config.toml
num_hidden_layers = 14
hidden_size = 128
num_attention_heads = 6
num_key_value_heads = 6
head_dim = 32
intermediate_size = 384
vocab_size = 3548
hidden_act = "tanh_gelu"
norm = "layernorm"
norm_place = "pre"
norm_eps = 1e-06
positions = "learned"
qk_norm = false
attn_scale = 0.177
bias = "all"
tie_word_embeddings = true
parallel_block = false
init = "normal"
init_std_qkv = 0.0543
init_std_o = 0.00838
init_std_up = 0.0543
init_std_down = 0.00593
optimizer = "muon_variant"
learning_rate = 0.0022
lr_mult_down = 3.0
beta1 = 0.95
lr_head = 0.00324
max_grad_norm = 0.5
warmup_steps = 200
schedule = "wsd"
decay_fraction = 0.553
decay_shape = "cos"
final_lr_fraction = 0.0
batch_tokens = 8192
max_seq_len = 256
doc_mask = true
train_tokens = 102400000
max_steps = 12501
dataset = "wikipedia_en"
Each number is 200 + 20 x the weight over its row's rms, rounded and kept within 0 to 999. Layers, rows and columns count from 0. The size before them is the row's rms in percent of the matrix's.

# layer 5 attention output (transposed), 192x128, rms 0.177, rows 142-164, columns 0-63
094,220,198,184,208,184,211,251,181,229,213,217,187,185,207,211,201,195,171,196,210,184,209,180,162,214,202,185,196,203,170,212,194,179,153,216,205,175,201,204,212,201,192,198,210,202,190,198,197,192,213,213,198,201,209,227,171,168,174,201,171,153,211,251,240
094,201,211,204,194,191,201,166,179,191,201,200,203,148,200,200,207,197,191,206,176,212,201,243,179,187,216,184,218,228,218,248,191,199,238,186,205,220,195,196,221,220,181,199,169,170,187,197,222,200,202,214,200,197,197,204,200,223,198,190,195,214,197,198,212
088,209,171,211,239,193,203,200,215,195,180,205,185,186,209,212,177,227,220,211,223,196,207,198,182,209,193,201,176,172,211,164,208,243,235,202,219,193,170,181,193,236,184,245,198,198,210,223,185,199,234,226,206,214,214,226,221,215,196,196,199,215,210,200,172
101,191,201,198,205,195,168,185,189,202,206,205,201,177,196,189,207,181,204,220,203,197,192,177,223,186,191,221,254,189,197,210,194,186,208,201,195,182,191,240,229,169,167,194,208,173,195,234,180,212,158,188,194,187,181,204,191,176,233,164,186,193,217,217,207
095,252,212,195,219,186,209,197,206,176,208,212,209,201,248,187,192,169,185,209,188,198,214,191,204,182,188,236,209,170,154,250,194,205,196,225,236,209,202,187,200,194,160,197,194,212,207,223,248,221,197,202,206,180,250,197,230,211,202,190,201,202,178,213,196
094,242,201,199,253,188,224,209,211,179,207,191,187,212,178,157,231,215,182,195,220,187,165,219,175,218,204,205,211,200,179,237,214,194,219,223,199,202,214,225,219,212,171,229,219,210,205,240,196,193,182,185,222,183,174,197,177,203,200,199,174,205,196,202,190
095,176,198,228,206,195,156,193,233,183,217,193,200,189,196,183,227,210,210,212,234,206,197,165,224,220,203,208,190,224,179,208,192,217,207,227,203,213,175,208,207,163,163,189,169,225,184,221,197,228,211,169,215,172,204,183,211,231,176,224,183,211,223,241,206
085,183,220,196,241,224,196,179,207,261,159,170,200,208,188,199,211,178,200,198,189,206,214,202,195,180,183,219,237,190,216,189,211,186,209,200,203,192,180,189,196,178,210,188,195,202,210,170,216,176,229,195,246,241,185,189,166,224,181,210,193,184,193,189,218
099,184,203,202,183,181,214,167,179,195,215,202,220,203,233,207,211,226,215,191,210,180,192,174,216,177,161,212,206,180,211,236,200,208,211,180,229,177,206,181,166,184,223,198,220,232,200,178,193,203,166,227,199,192,238,174,192,181,166,200,199,166,182,196,172
085,212,210,228,235,194,220,201,212,184,227,197,188,204,234,195,187,208,187,215,233,191,209,226,204,198,238,180,199,142,217,229,195,208,220,187,199,226,187,175,217,219,229,215,205,229,160,209,207,245,206,191,212,147,226,173,195,234,209,204,175,206,198,183,197
102,193,178,189,223,194,198,205,191,223,207,235,202,201,214,217,167,199,209,212,207,164,209,138,178,219,168,205,179,209,183,191,172,188,202,199,205,201,188,164,190,161,197,177,223,244,155,195,193,202,195,210,212,180,197,170,215,212,227,207,187,198,210,175,217
102,208,194,219,191,183,187,232,177,192,186,179,179,184,253,189,212,161,192,210,205,206,221,186,166,188,177,196,172,172,171,180,200,177,204,196,191,191,201,187,185,212,178,209,197,180,201,245,197,191,206,219,207,203,201,175,182,238,180,223,216,214,212,196,186
107,213,184,193,201,185,185,214,217,205,199,188,165,172,208,190,161,198,204,217,189,168,214,188,195,185,212,244,201,170,191,205,215,208,230,196,158,186,178,217,203,196,195,173,238,191,205,231,203,184,191,197,240,183,181,227,169,201,189,199,199,217,209,186,199
088,232,208,218,209,170,206,182,210,241,202,204,190,213,228,235,216,202,192,208,194,197,204,214,179,235,178,167,192,194,198,201,174,202,178,215,191,209,162,203,172,239,205,203,227,199,208,204,240,226,227,227,192,228,202,230,229,211,219,210,203,205,185,161,194
086,226,228,193,204,185,197,233,187,186,194,193,181,193,199,220,217,174,158,203,206,194,215,184,249,207,217,229,217,216,199,167,216,201,206,202,199,178,201,218,196,228,189,169,209,215,215,203,201,188,169,200,171,175,214,216,177,207,184,222,218,194,212,219,180
088,196,179,197,209,189,214,194,195,204,229,211,226,239,202,221,187,219,194,190,184,177,186,169,194,178,212,183,213,222,151,155,200,211,218,202,203,185,202,198,175,216,206,214,162,166,204,175,194,219,218,231,209,197,185,203,185,217,207,200,173,219,220,196,230
086,225,196,186,201,229,215,200,177,229,208,216,217,185,210,196,211,197,192,205,175,198,209,186,166,215,220,200,234,234,219,203,187,188,209,200,200,224,193,141,203,206,153,166,183,186,174,212,190,213,212,205,189,183,177,213,221,250,228,246,194,197,208,197,204
089,198,185,217,186,174,183,197,209,231,182,198,200,199,155,187,221,185,232,208,195,207,204,196,154,219,165,199,150,195,202,201,155,174,179,191,189,209,217,189,177,199,190,216,220,182,197,205,212,178,230,204,185,233,179,217,167,220,214,174,175,200,198,197,183
094,201,226,172,158,189,177,183,190,214,155,208,200,191,186,201,212,214,218,240,197,229,208,216,167,207,185,200,184,229,233,202,188,185,165,178,167,198,214,223,214,216,203,187,179,195,219,189,182,180,181,186,205,174,208,221,234,199,194,205,206,163,225,206,189
099,239,206,212,232,176,196,205,217,165,212,173,191,204,230,223,212,188,219,177,182,191,216,198,203,200,216,180,176,206,208,175,161,199,193,190,165,200,199,211,198,229,223,201,205,215,204,220,193,224,231,196,187,212,165,230,201,191,190,165,187,204,205,187,198
095,170,221,195,139,220,191,181,191,194,207,222,177,192,237,217,229,237,159,256,195,157,184,221,152,208,195,198,210,178,198,210,175,211,193,202,181,226,187,180,163,173,180,210,208,221,213,203,223,191,209,196,195,202,178,212,201,198,161,237,210,184,228,184,192
098,184,223,213,213,211,151,260,212,215,194,219,189,199,172,179,192,180,174,179,210,260,202,191,166,224,200,215,203,178,184,182,205,171,190,176,206,225,221,182,191,205,202,207,216,205,179,200,237,158,172,196,199,196,198,221,220,214,192,195,216,215,232,222,183
108,182,215,207,198,189,235,230,203,236,199,249,213,195,193,191,164,206,182,235,197,202,234,206,199,171,203,221,198,211,199,199,258,239,199,181,207,188,160,242,170,206,220,206,186,191,222,198,180,179,226,208,185,215,201,215,165,200,198,191,171,204,190,202,249
# layer 5 attention value, 192x128, rms 0.208, rows 143-164, columns 0-63
104,182,217,197,200,173,197,196,218,203,179,194,218,206,226,218,198,175,219,162,197,218,199,181,221,228,209,221,225,177,174,204,183,195,173,161,182,191,177,185,205,179,151,173,206,211,199,174,230,205,229,196,161,191,213,234,189,193,165,199,189,199,195,214,190
094,170,231,228,189,212,195,151,205,215,194,201,247,182,215,151,207,165,219,209,201,196,168,221,199,190,157,193,190,232,188,206,195,219,206,188,213,179,188,213,175,188,204,179,203,214,209,196,198,180,187,197,183,183,193,184,184,185,213,216,207,194,225,176,241
103,166,201,164,185,186,213,238,185,216,190,231,220,194,211,163,213,235,181,185,203,187,213,209,198,204,182,199,155,195,209,185,191,204,212,225,176,191,198,169,176,195,254,216,188,181,202,212,224,206,247,238,212,218,209,159,194,224,192,213,226,218,183,198,214
109,173,202,195,179,234,197,214,208,222,176,181,218,206,206,218,192,216,204,226,153,213,212,221,181,217,194,224,194,208,191,199,190,178,225,209,194,196,188,201,218,194,244,224,164,215,195,192,188,237,212,195,212,208,180,214,212,188,184,207,187,193,190,186,200
098,185,203,198,185,190,206,164,193,212,206,186,220,178,235,185,201,184,208,226,210,214,218,223,216,170,162,223,182,227,183,192,175,220,236,175,184,198,181,168,200,200,221,219,188,208,193,176,204,166,226,198,173,210,229,214,229,179,181,222,240,184,204,200,268
101,222,225,225,194,222,185,217,216,180,181,226,192,193,228,196,211,193,150,210,172,192,192,197,195,185,150,197,196,185,245,203,221,164,224,227,175,192,197,214,180,199,208,212,218,200,176,210,187,195,180,228,206,191,217,202,218,163,196,212,214,183,231,203,208
093,230,188,192,211,193,225,197,183,169,203,204,226,216,225,181,165,191,250,179,213,187,188,195,209,219,218,209,190,228,163,190,205,194,217,196,198,221,192,214,178,209,167,240,237,186,199,174,175,187,185,204,180,227,203,176,197,185,214,179,198,229,194,232,208
104,200,250,205,217,205,153,220,195,210,191,200,151,229,191,158,181,182,190,221,182,212,215,222,203,219,196,203,202,220,171,165,187,182,245,218,198,203,199,199,179,210,179,208,141,165,201,186,195,244,235,178,198,208,194,209,242,196,198,204,189,211,204,206,211
086,172,195,177,176,215,155,183,242,235,197,185,187,174,180,198,224,225,176,198,179,190,184,193,208,214,170,222,208,227,179,220,223,187,230,223,188,185,195,218,217,187,195,202,225,176,222,194,210,201,213,182,193,177,226,182,235,192,170,217,201,179,231,225,176
096,186,187,221,202,225,158,207,214,237,198,199,158,215,187,197,194,173,147,202,202,214,228,219,204,217,173,191,199,199,173,198,213,218,210,192,201,194,192,235,211,186,238,221,212,198,195,187,220,220,204,208,191,180,182,197,207,194,194,171,228,198,189,158,176
104,158,238,212,182,208,198,225,214,195,212,214,221,195,175,209,218,229,169,176,227,186,192,215,211,189,183,223,228,212,203,190,194,194,198,216,208,183,198,199,177,167,199,188,200,243,195,177,216,216,206,177,177,174,187,201,234,175,195,186,190,184,185,177,232
102,175,204,204,201,190,210,209,199,207,203,206,229,215,178,233,193,218,205,204,191,207,236,245,204,204,204,191,206,218,214,233,139,229,175,180,191,205,192,167,171,176,242,213,188,232,202,217,201,183,215,199,169,217,158,164,212,165,201,231,203,205,222,194,188
095,137,218,211,202,207,203,176,208,203,199,185,205,157,208,180,193,208,207,156,194,186,219,218,211,168,196,222,235,225,204,203,245,238,176,197,207,221,201,243,192,183,244,175,212,202,204,171,178,238,204,232,199,176,184,201,189,207,230,217,192,204,172,218,233
090,207,215,207,197,204,208,176,198,187,236,195,165,200,191,177,191,238,203,206,175,171,206,199,209,214,193,199,178,163,202,207,166,212,186,207,178,176,212,135,205,223,192,209,195,190,254,188,192,191,204,181,203,200,204,208,225,161,199,192,202,193,250,195,232
088,218,234,179,191,166,170,222,211,198,165,196,198,168,195,185,171,172,174,177,208,186,173,181,220,254,166,211,220,192,188,224,189,212,215,233,208,202,196,183,223,214,229,190,199,184,217,203,188,219,200,189,151,198,217,196,190,184,196,202,215,197,193,222,207
090,202,224,200,209,169,197,210,201,188,195,168,180,214,193,221,172,148,219,182,196,196,168,205,232,188,226,186,209,195,149,236,194,190,169,196,206,180,236,176,237,201,218,207,233,228,193,210,216,211,177,164,193,214,212,212,168,160,176,192,187,219,191,191,205
099,211,194,196,181,177,237,212,192,228,215,224,221,202,217,232,186,198,207,213,245,189,213,210,189,172,178,212,214,186,213,176,225,214,201,187,187,238,169,219,189,229,186,181,192,234,177,186,195,210,194,208,213,177,186,196,179,206,203,198,223,193,191,188,212
100,192,213,249,243,176,191,180,250,177,214,216,200,195,218,200,179,201,206,189,202,201,178,201,211,211,159,196,200,212,201,186,220,212,231,218,203,209,178,219,201,221,185,179,176,157,199,204,229,235,219,228,194,164,195,204,202,176,199,202,221,168,226,220,188
093,218,199,167,166,233,176,203,209,198,195,220,234,185,197,189,188,210,238,223,215,187,168,200,201,189,206,241,210,181,223,205,176,221,214,211,193,187,223,156,187,211,146,236,204,214,217,211,232,219,192,189,219,184,219,193,213,195,175,181,212,213,235,219,173
092,221,198,190,238,184,203,234,259,197,153,206,211,225,168,208,197,201,206,194,208,220,179,228,241,198,179,191,184,226,178,194,154,182,214,198,214,200,222,209,241,212,187,190,221,178,178,185,201,178,206,215,185,158,226,212,197,161,191,197,201,169,229,236,208
096,221,189,205,225,214,201,191,244,236,172,188,211,198,199,185,170,221,235,181,221,156,203,175,225,196,176,194,212,201,181,217,226,231,184,213,189,166,215,205,184,190,205,186,234,203,198,172,235,172,208,225,212,219,199,183,207,186,205,203,217,148,208,170,213
115,208,195,196,191,203,206,216,177,184,189,196,202,184,190,221,196,140,196,199,194,203,206,215,163,229,186,185,224,193,189,182,191,165,195,181,238,186,197,217,220,261,180,152,203,177,163,182,217,204,199,248,211,209,189,215,202,212,182,215,220,198,205,263,181
# layer 5 attention query, 192x128, rms 0.194, rows 160-191, columns 0-63
114,183,201,193,145,168,195,149,187,188,204,195,227,226,211,178,176,205,187,207,197,228,239,220,178,204,225,192,220,216,212,193,235,204,172,200,210,209,180,233,197,192,207,229,197,217,184,172,184,167,239,234,193,208,199,181,210,222,198,201,212,211,220,196,179
105,206,188,193,198,212,176,224,201,188,170,195,210,204,218,224,225,187,226,202,204,226,186,170,219,182,196,204,183,195,212,163,186,192,175,209,202,178,220,185,202,214,165,204,203,203,191,216,206,222,210,184,177,204,203,201,220,171,185,203,202,203,198,179,203
088,230,240,191,179,206,186,203,225,191,210,204,183,213,220,235,189,188,187,195,205,225,191,207,193,229,186,194,194,205,182,250,191,202,219,174,195,172,230,197,232,209,192,214,198,150,195,198,209,171,226,188,185,192,189,218,212,209,196,226,186,247,182,190,199
094,226,203,199,203,171,186,198,202,231,204,210,194,158,205,185,232,193,206,218,178,244,201,193,198,212,191,211,195,198,206,183,183,208,204,210,228,172,174,195,181,218,173,208,197,197,196,200,235,225,187,179,208,184,244,210,184,218,235,163,178,212,199,208,195
111,192,197,222,215,191,203,208,192,190,246,190,237,177,228,225,237,186,186,209,211,187,194,213,212,172,185,204,211,188,200,233,219,218,225,205,225,209,197,229,175,203,222,232,194,227,179,178,176,237,162,195,179,230,169,190,159,226,216,227,186,178,232,208,209
097,209,212,233,201,191,216,261,235,194,199,212,258,215,210,171,186,215,208,198,233,196,165,199,188,222,179,210,206,206,188,226,187,206,158,218,210,214,214,211,230,178,229,205,211,209,173,198,198,188,232,165,174,162,225,184,175,212,202,200,225,193,204,204,196
103,191,222,192,166,235,190,158,225,211,197,220,204,211,222,206,214,182,215,205,199,190,203,165,210,242,208,215,213,198,195,219,183,215,206,205,186,196,211,204,199,197,205,205,233,207,210,193,206,193,183,235,173,200,179,193,213,176,182,240,213,187,178,195,186
103,222,190,209,179,188,198,175,217,205,208,224,226,206,202,207,191,198,195,156,178,185,177,203,155,173,182,198,211,239,206,243,183,183,201,198,206,197,204,184,170,205,258,216,212,175,187,227,179,208,202,182,201,184,217,209,216,211,233,203,189,220,190,219,214
112,191,176,201,199,186,215,179,189,175,208,218,189,224,229,207,206,191,194,178,188,219,224,192,194,210,203,181,208,231,267,221,229,197,218,208,232,219,176,202,203,221,214,204,174,223,210,205,147,168,214,199,206,135,195,197,189,196,199,201,188,230,213,205,174
103,194,222,225,172,185,179,184,188,180,207,200,219,236,178,195,209,224,219,227,215,173,221,215,202,175,188,209,198,199,225,206,222,202,177,216,192,155,180,255,220,181,228,206,214,204,200,212,183,192,195,241,191,174,201,179,199,231,207,208,193,193,219,221,201
093,194,182,193,188,190,204,183,217,205,211,212,236,195,196,226,218,167,243,197,197,223,193,185,191,215,186,202,207,221,187,186,214,175,205,176,178,225,197,186,195,202,185,173,202,178,154,218,176,212,216,186,228,159,183,181,263,226,187,211,205,216,200,234,200
095,205,210,204,194,204,220,225,193,207,201,174,176,238,206,182,203,192,188,195,197,198,178,223,224,221,215,179,217,254,231,211,208,212,178,191,198,260,213,215,185,221,220,215,228,201,177,213,220,176,217,219,200,165,162,220,176,172,185,209,215,204,175,188,191
103,201,240,182,196,217,197,226,227,211,168,215,191,172,198,178,227,226,179,190,184,220,192,184,191,210,222,207,233,196,220,204,229,211,182,241,219,163,202,208,184,192,234,210,201,183,188,201,197,198,200,221,185,199,166,216,186,195,193,197,212,182,210,200,240
108,199,207,214,180,192,182,227,212,175,252,172,194,216,196,217,194,224,204,204,191,156,185,182,220,194,198,179,206,242,188,212,216,186,208,209,191,180,196,224,205,184,242,221,221,201,219,161,210,167,192,223,205,227,189,190,232,194,197,191,211,178,202,251,226
101,191,170,198,189,199,207,203,178,186,202,193,202,168,211,193,193,227,213,206,200,199,231,207,176,188,168,209,216,193,202,203,216,216,234,184,177,226,241,168,230,225,179,196,190,219,184,195,237,216,174,182,208,214,190,213,195,187,208,204,217,205,212,233,178
099,221,188,203,222,226,183,184,249,208,213,187,192,207,209,205,211,220,200,176,253,203,184,181,242,225,225,198,209,213,198,195,190,232,203,165,174,195,212,189,192,196,169,193,203,212,221,205,196,246,199,177,209,218,200,197,198,161,211,164,194,188,155,199,205
093,233,213,204,200,218,167,179,207,170,233,194,192,186,173,197,210,189,186,204,187,185,208,199,171,200,193,215,184,215,181,186,183,184,190,206,226,218,190,244,178,220,238,191,208,212,194,189,216,208,194,201,186,193,190,181,230,188,184,218,206,187,218,223,172
100,219,193,207,222,226,210,174,211,199,191,192,218,238,185,202,170,187,224,188,208,206,206,191,201,218,206,223,218,197,263,176,199,201,213,214,204,177,216,198,220,179,179,156,261,203,200,208,249,206,176,206,190,214,183,176,203,212,202,195,195,218,182,206,187
097,203,176,201,191,169,179,194,179,199,214,173,242,202,192,245,187,211,214,202,218,186,217,195,167,178,231,199,200,204,173,189,204,202,199,195,223,231,204,189,172,196,214,240,177,225,203,214,180,193,256,183,204,197,162,213,204,175,202,235,210,181,229,228,220
105,213,220,178,228,194,211,225,214,200,157,196,190,201,221,221,206,210,217,204,192,249,179,206,193,196,208,202,193,181,222,196,196,189,178,219,171,172,199,179,167,195,186,190,191,171,257,196,186,181,214,177,210,197,219,224,193,168,175,232,201,177,158,159,171
088,209,205,196,168,160,214,203,193,200,215,180,172,194,227,215,189,199,188,202,241,211,208,181,221,164,210,229,186,205,217,245,205,201,208,177,216,216,191,170,156,224,184,193,194,215,245,185,208,181,207,181,187,222,204,198,229,236,204,198,220,224,176,177,205
094,215,221,177,201,223,185,218,163,214,192,185,218,162,212,203,206,207,188,189,191,209,193,192,205,218,201,187,209,209,182,169,199,233,200,214,236,206,193,191,204,220,200,189,211,199,227,200,185,167,196,197,217,190,180,174,242,178,220,184,217,170,175,199,191
097,215,204,182,196,232,197,213,242,195,195,185,195,207,208,196,195,227,226,185,202,218,212,186,185,237,192,214,185,179,192,220,179,206,227,201,222,216,188,221,200,183,183,203,247,195,210,193,182,168,209,189,212,194,185,183,217,171,192,184,193,158,194,210,209
090,206,215,181,186,229,198,252,187,218,227,163,200,195,184,206,167,188,197,193,205,210,222,190,200,215,216,204,207,167,204,171,199,186,185,210,173,176,206,177,194,208,210,189,208,185,190,212,218,213,193,206,162,164,205,192,201,175,188,220,185,209,164,191,203
113,176,206,189,206,199,192,203,239,221,199,200,210,192,175,235,203,155,213,222,191,214,239,213,194,195,195,200,223,194,209,215,183,193,195,171,191,227,206,154,184,208,161,157,236,177,201,192,213,196,172,189,217,198,205,234,181,173,220,210,184,223,214,209,183
099,218,192,195,182,194,183,199,198,224,184,185,145,194,222,195,204,222,202,209,201,227,182,191,221,192,153,206,233,251,197,230,223,226,236,216,171,209,199,198,177,194,214,204,193,183,183,210,192,206,224,236,230,195,188,195,199,186,207,202,203,191,244,193,189
098,173,207,221,185,178,170,208,205,209,149,238,219,183,171,220,198,227,168,238,209,189,226,195,197,182,203,191,175,186,222,235,207,195,182,221,203,237,200,184,181,210,215,206,236,186,232,180,220,200,184,196,186,195,191,181,213,189,209,233,230,152,178,214,184
104,165,191,193,179,174,209,190,221,176,190,219,188,189,195,232,199,234,191,194,192,204,176,175,207,211,232,220,251,174,207,229,221,182,199,205,182,189,200,217,203,169,176,229,169,236,183,207,200,194,175,191,203,219,191,190,233,193,184,220,202,207,217,198,217
090,197,235,211,219,187,227,204,231,182,216,198,241,218,220,172,195,164,209,203,187,197,184,182,213,203,215,183,176,216,181,213,222,206,208,195,242,193,208,220,234,196,208,194,208,220,231,212,180,178,164,233,199,243,193,184,189,219,201,214,228,205,170,228,228
092,208,204,187,186,193,199,211,159,230,189,206,216,214,216,186,180,219,199,208,205,198,226,223,226,178,226,183,178,229,184,208,165,195,194,184,203,255,214,203,190,192,180,218,199,198,199,191,163,207,165,180,194,182,253,242,204,185,175,215,180,199,189,149,199
091,222,172,202,195,203,182,184,189,208,200,207,210,161,178,201,207,175,199,180,201,247,189,186,211,239,190,184,228,241,235,206,210,216,214,210,187,183,186,221,207,221,236,221,154,188,201,221,225,202,199,209,226,197,191,209,181,194,191,209,217,169,222,205,198
105,201,188,220,214,182,209,203,204,188,238,203,236,199,199,209,165,163,167,189,177,210,206,208,224,193,175,203,215,228,172,186,221,186,206,235,196,166,244,213,181,228,205,199,168,195,230,199,192,179,190,198,208,188,184,238,194,217,193,179,201,195,208,227,190
# layer 5 attention key, 192x128, rms 0.184, rows 160-191, columns 0-63
087,164,206,218,208,217,184,215,225,202,191,240,196,155,190,217,212,195,196,224,219,180,220,216,176,191,216,158,225,171,161,178,198,168,207,168,228,169,188,208,172,213,178,197,214,194,194,195,196,189,197,186,169,185,177,193,203,221,146,203,204,213,203,213,183
086,175,222,209,195,186,204,216,207,213,193,192,215,211,196,182,212,201,182,198,210,196,196,187,208,181,228,254,175,200,204,219,199,203,198,186,164,211,225,209,180,203,203,165,179,197,215,229,219,186,279,201,198,212,172,207,204,169,234,208,211,203,212,244,192
100,178,222,168,222,190,202,184,210,211,194,215,210,220,198,189,208,182,192,203,187,188,197,191,229,206,216,188,212,164,237,198,214,205,215,196,191,269,191,187,174,186,207,219,213,222,221,149,196,201,185,210,203,230,159,203,207,193,215,213,209,193,211,207,185
104,206,247,206,212,212,190,203,186,178,195,238,165,175,209,178,205,173,184,181,188,215,230,214,213,215,212,199,207,190,195,191,186,195,168,201,179,247,181,188,196,164,162,192,178,197,209,238,184,170,179,176,219,231,247,178,188,225,208,189,227,186,183,192,182
092,216,214,238,207,206,198,224,218,194,160,225,161,215,202,164,205,225,229,218,212,199,211,204,183,186,166,165,236,209,212,208,147,186,170,184,226,180,211,198,210,211,185,208,192,168,255,196,220,173,212,238,224,225,198,205,219,217,138,191,173,183,179,193,210
103,201,185,199,186,172,191,192,190,213,222,167,200,164,194,193,191,199,200,220,183,200,200,222,182,223,172,162,195,224,255,156,210,211,196,251,198,192,165,203,204,156,192,226,199,195,174,175,195,196,192,189,203,225,211,201,187,219,182,209,204,178,239,217,234
103,186,212,213,175,180,238,174,210,217,200,186,192,188,197,211,153,201,179,211,197,235,181,202,158,186,179,213,191,217,254,184,203,188,211,232,195,210,206,226,199,210,205,199,234,219,184,173,154,203,223,189,213,178,200,235,181,211,248,208,193,182,184,207,235
094,214,204,215,252,218,200,201,182,194,207,253,221,192,190,206,205,173,200,208,199,174,187,203,188,212,157,193,217,215,217,223,206,202,211,209,212,201,228,192,217,185,175,190,183,207,231,190,190,213,187,206,187,180,196,208,209,221,149,177,150,194,183,191,178
093,200,215,220,175,203,208,168,227,192,198,191,239,190,191,184,184,206,177,180,213,174,185,197,193,213,173,203,174,186,189,196,185,217,203,226,203,198,207,234,208,179,189,224,243,194,223,183,182,157,213,189,207,225,185,185,226,191,192,167,202,186,200,220,185
095,207,203,188,226,178,172,192,193,212,183,207,195,179,197,243,178,197,212,157,158,198,190,160,189,202,198,134,191,192,218,206,198,195,208,200,179,187,213,189,216,190,192,188,220,216,195,198,204,224,230,211,204,213,162,214,202,220,169,170,148,199,212,184,199
095,226,212,216,215,165,188,218,223,190,181,217,207,173,206,173,195,217,193,187,215,158,220,199,161,225,217,222,199,198,247,170,173,184,234,202,202,188,178,200,200,203,172,202,200,242,209,199,180,191,194,194,169,196,221,204,173,168,187,200,216,187,225,195,199
107,180,245,224,193,172,239,180,179,223,225,189,223,198,207,215,209,176,193,219,208,235,210,191,196,218,185,165,216,200,181,198,215,204,227,178,230,156,184,232,191,167,196,214,184,201,156,184,176,202,218,178,203,254,215,190,197,178,203,231,195,202,205,243,219
101,184,183,183,225,177,225,174,186,219,222,227,230,187,161,212,196,183,219,205,217,211,218,208,216,181,181,164,197,199,185,173,205,198,217,154,211,229,174,226,193,236,216,194,171,175,213,162,209,194,204,223,219,211,222,174,197,201,197,173,168,212,211,227,191
078,186,220,207,220,185,178,164,182,185,190,214,204,198,217,189,186,212,208,204,219,215,221,226,185,218,184,164,206,197,246,188,206,218,207,179,224,192,194,206,206,200,198,248,213,200,217,170,195,194,173,226,200,192,243,185,226,227,159,174,160,194,181,190,212
096,162,202,222,214,181,206,202,196,171,216,155,192,235,211,213,197,204,180,196,214,184,188,218,194,215,227,221,204,215,216,228,182,203,161,170,175,198,212,182,197,195,198,187,182,226,176,212,218,192,173,167,220,181,210,209,197,237,236,219,235,227,202,181,212
105,213,207,198,220,207,229,168,157,213,192,194,194,205,208,186,233,207,210,168,194,205,187,227,222,182,205,195,185,205,203,199,198,193,215,208,213,224,218,215,233,241,201,194,193,162,231,224,205,203,188,196,209,219,192,216,202,193,205,219,207,182,200,226,182
112,209,230,135,201,185,218,190,200,219,174,216,203,238,217,208,199,191,213,210,224,197,227,175,189,212,198,184,187,201,154,232,201,200,209,235,195,173,214,195,201,203,173,208,175,191,217,207,184,222,212,191,209,169,211,200,174,214,191,220,176,211,178,172,177
094,212,194,185,213,216,208,197,172,196,184,215,193,193,213,177,177,179,211,182,160,220,207,184,211,190,181,185,195,214,217,180,217,225,194,224,199,171,204,196,198,249,226,193,134,211,202,191,213,205,204,189,201,162,197,221,232,221,239,198,198,215,179,199,207
107,182,205,155,181,217,194,210,226,218,221,187,161,204,173,144,192,235,195,225,191,192,202,207,180,206,171,190,238,198,197,181,217,181,198,197,224,200,209,210,249,186,161,214,196,177,225,241,196,205,210,189,183,199,205,207,206,203,209,210,212,240,216,232,210
097,199,211,195,189,205,190,194,176,212,194,180,220,197,204,210,222,192,190,211,173,179,173,193,244,220,204,224,206,192,188,187,194,174,200,207,168,217,224,217,248,200,189,193,235,178,186,205,200,198,233,212,205,220,190,200,210,202,276,197,223,211,206,210,238
096,180,189,215,203,202,187,179,205,175,179,157,185,201,213,190,189,202,211,228,190,199,197,229,214,222,234,226,198,198,218,159,184,176,200,199,197,160,201,215,224,197,188,197,243,209,171,210,194,207,200,212,236,175,213,180,208,216,233,248,180,188,205,183,193
099,193,208,219,189,191,239,198,220,192,196,197,204,187,213,211,218,215,191,216,195,148,246,199,186,210,195,198,161,166,192,216,173,186,249,221,230,226,208,203,215,163,198,170,181,200,165,214,207,175,212,210,203,218,199,184,177,222,199,215,196,196,212,204,195
109,184,207,207,184,211,199,176,196,200,197,173,200,185,194,205,203,218,220,209,214,205,176,179,228,169,190,210,161,160,217,187,175,183,263,182,194,197,191,207,221,209,198,176,172,209,168,221,230,192,234,233,196,206,168,216,206,237,224,188,213,217,195,179,183
099,208,242,186,204,212,192,202,202,165,205,189,200,217,196,221,219,238,182,162,158,215,174,216,207,173,213,206,201,184,229,179,215,213,197,184,195,215,214,185,212,184,208,215,227,187,179,174,199,192,180,205,219,219,243,200,202,201,235,174,192,207,213,213,222
104,200,245,196,191,212,230,191,170,172,214,198,192,195,219,201,237,202,170,204,185,201,151,219,222,198,272,214,213,192,219,178,185,213,209,191,172,212,186,186,199,197,183,183,184,177,155,221,208,185,212,214,204,183,201,229,189,181,259,222,226,182,202,194,212
105,189,176,236,212,147,203,198,190,192,196,192,212,176,230,220,173,225,202,200,194,171,216,193,197,218,186,176,172,175,229,182,223,175,208,176,181,168,205,193,190,149,177,209,227,184,168,201,231,234,195,185,167,185,228,174,199,215,219,198,184,208,191,220,227
095,190,197,179,210,193,224,189,196,223,216,190,187,177,195,177,180,246,186,214,199,202,214,204,167,219,200,219,203,193,158,196,207,236,226,169,204,224,177,178,210,214,231,211,200,192,210,220,221,159,185,176,221,169,181,203,147,202,188,207,203,200,194,199,233
091,210,181,191,193,182,202,217,193,190,214,208,158,169,197,203,191,210,226,162,215,209,222,219,189,192,215,149,193,193,223,145,239,187,194,209,229,208,171,233,202,253,185,221,185,187,203,208,215,225,209,183,239,190,228,187,229,212,202,173,196,204,208,215,212
102,206,204,181,229,219,209,201,217,188,179,209,213,186,201,168,192,235,212,197,200,187,189,218,210,195,194,182,193,226,208,193,183,220,211,201,243,179,209,196,218,191,205,224,262,198,188,141,169,190,210,215,201,205,177,204,185,176,170,188,207,165,228,169,196
091,193,194,198,212,197,215,189,194,181,216,177,210,193,183,213,210,232,197,229,238,248,176,190,213,211,232,244,217,166,174,251,199,197,210,181,219,203,214,203,207,169,212,169,188,214,248,236,195,203,211,204,185,207,152,184,182,175,221,213,203,173,190,212,185
093,210,199,198,230,196,202,183,217,205,191,224,168,195,226,177,192,210,210,203,195,211,170,200,179,166,211,202,176,159,214,198,136,193,203,201,214,188,198,219,183,194,198,183,200,202,206,197,178,230,218,187,168,201,209,195,204,179,223,182,226,195,171,199,203
094,199,202,195,186,179,188,237,186,204,176,248,179,195,201,196,251,198,230,205,204,186,224,186,187,192,201,174,208,223,205,172,186,198,160,192,253,221,178,215,179,180,196,231,221,203,245,229,183,159,198,193,184,183,249,213,204,202,224,204,185,171,192,174,217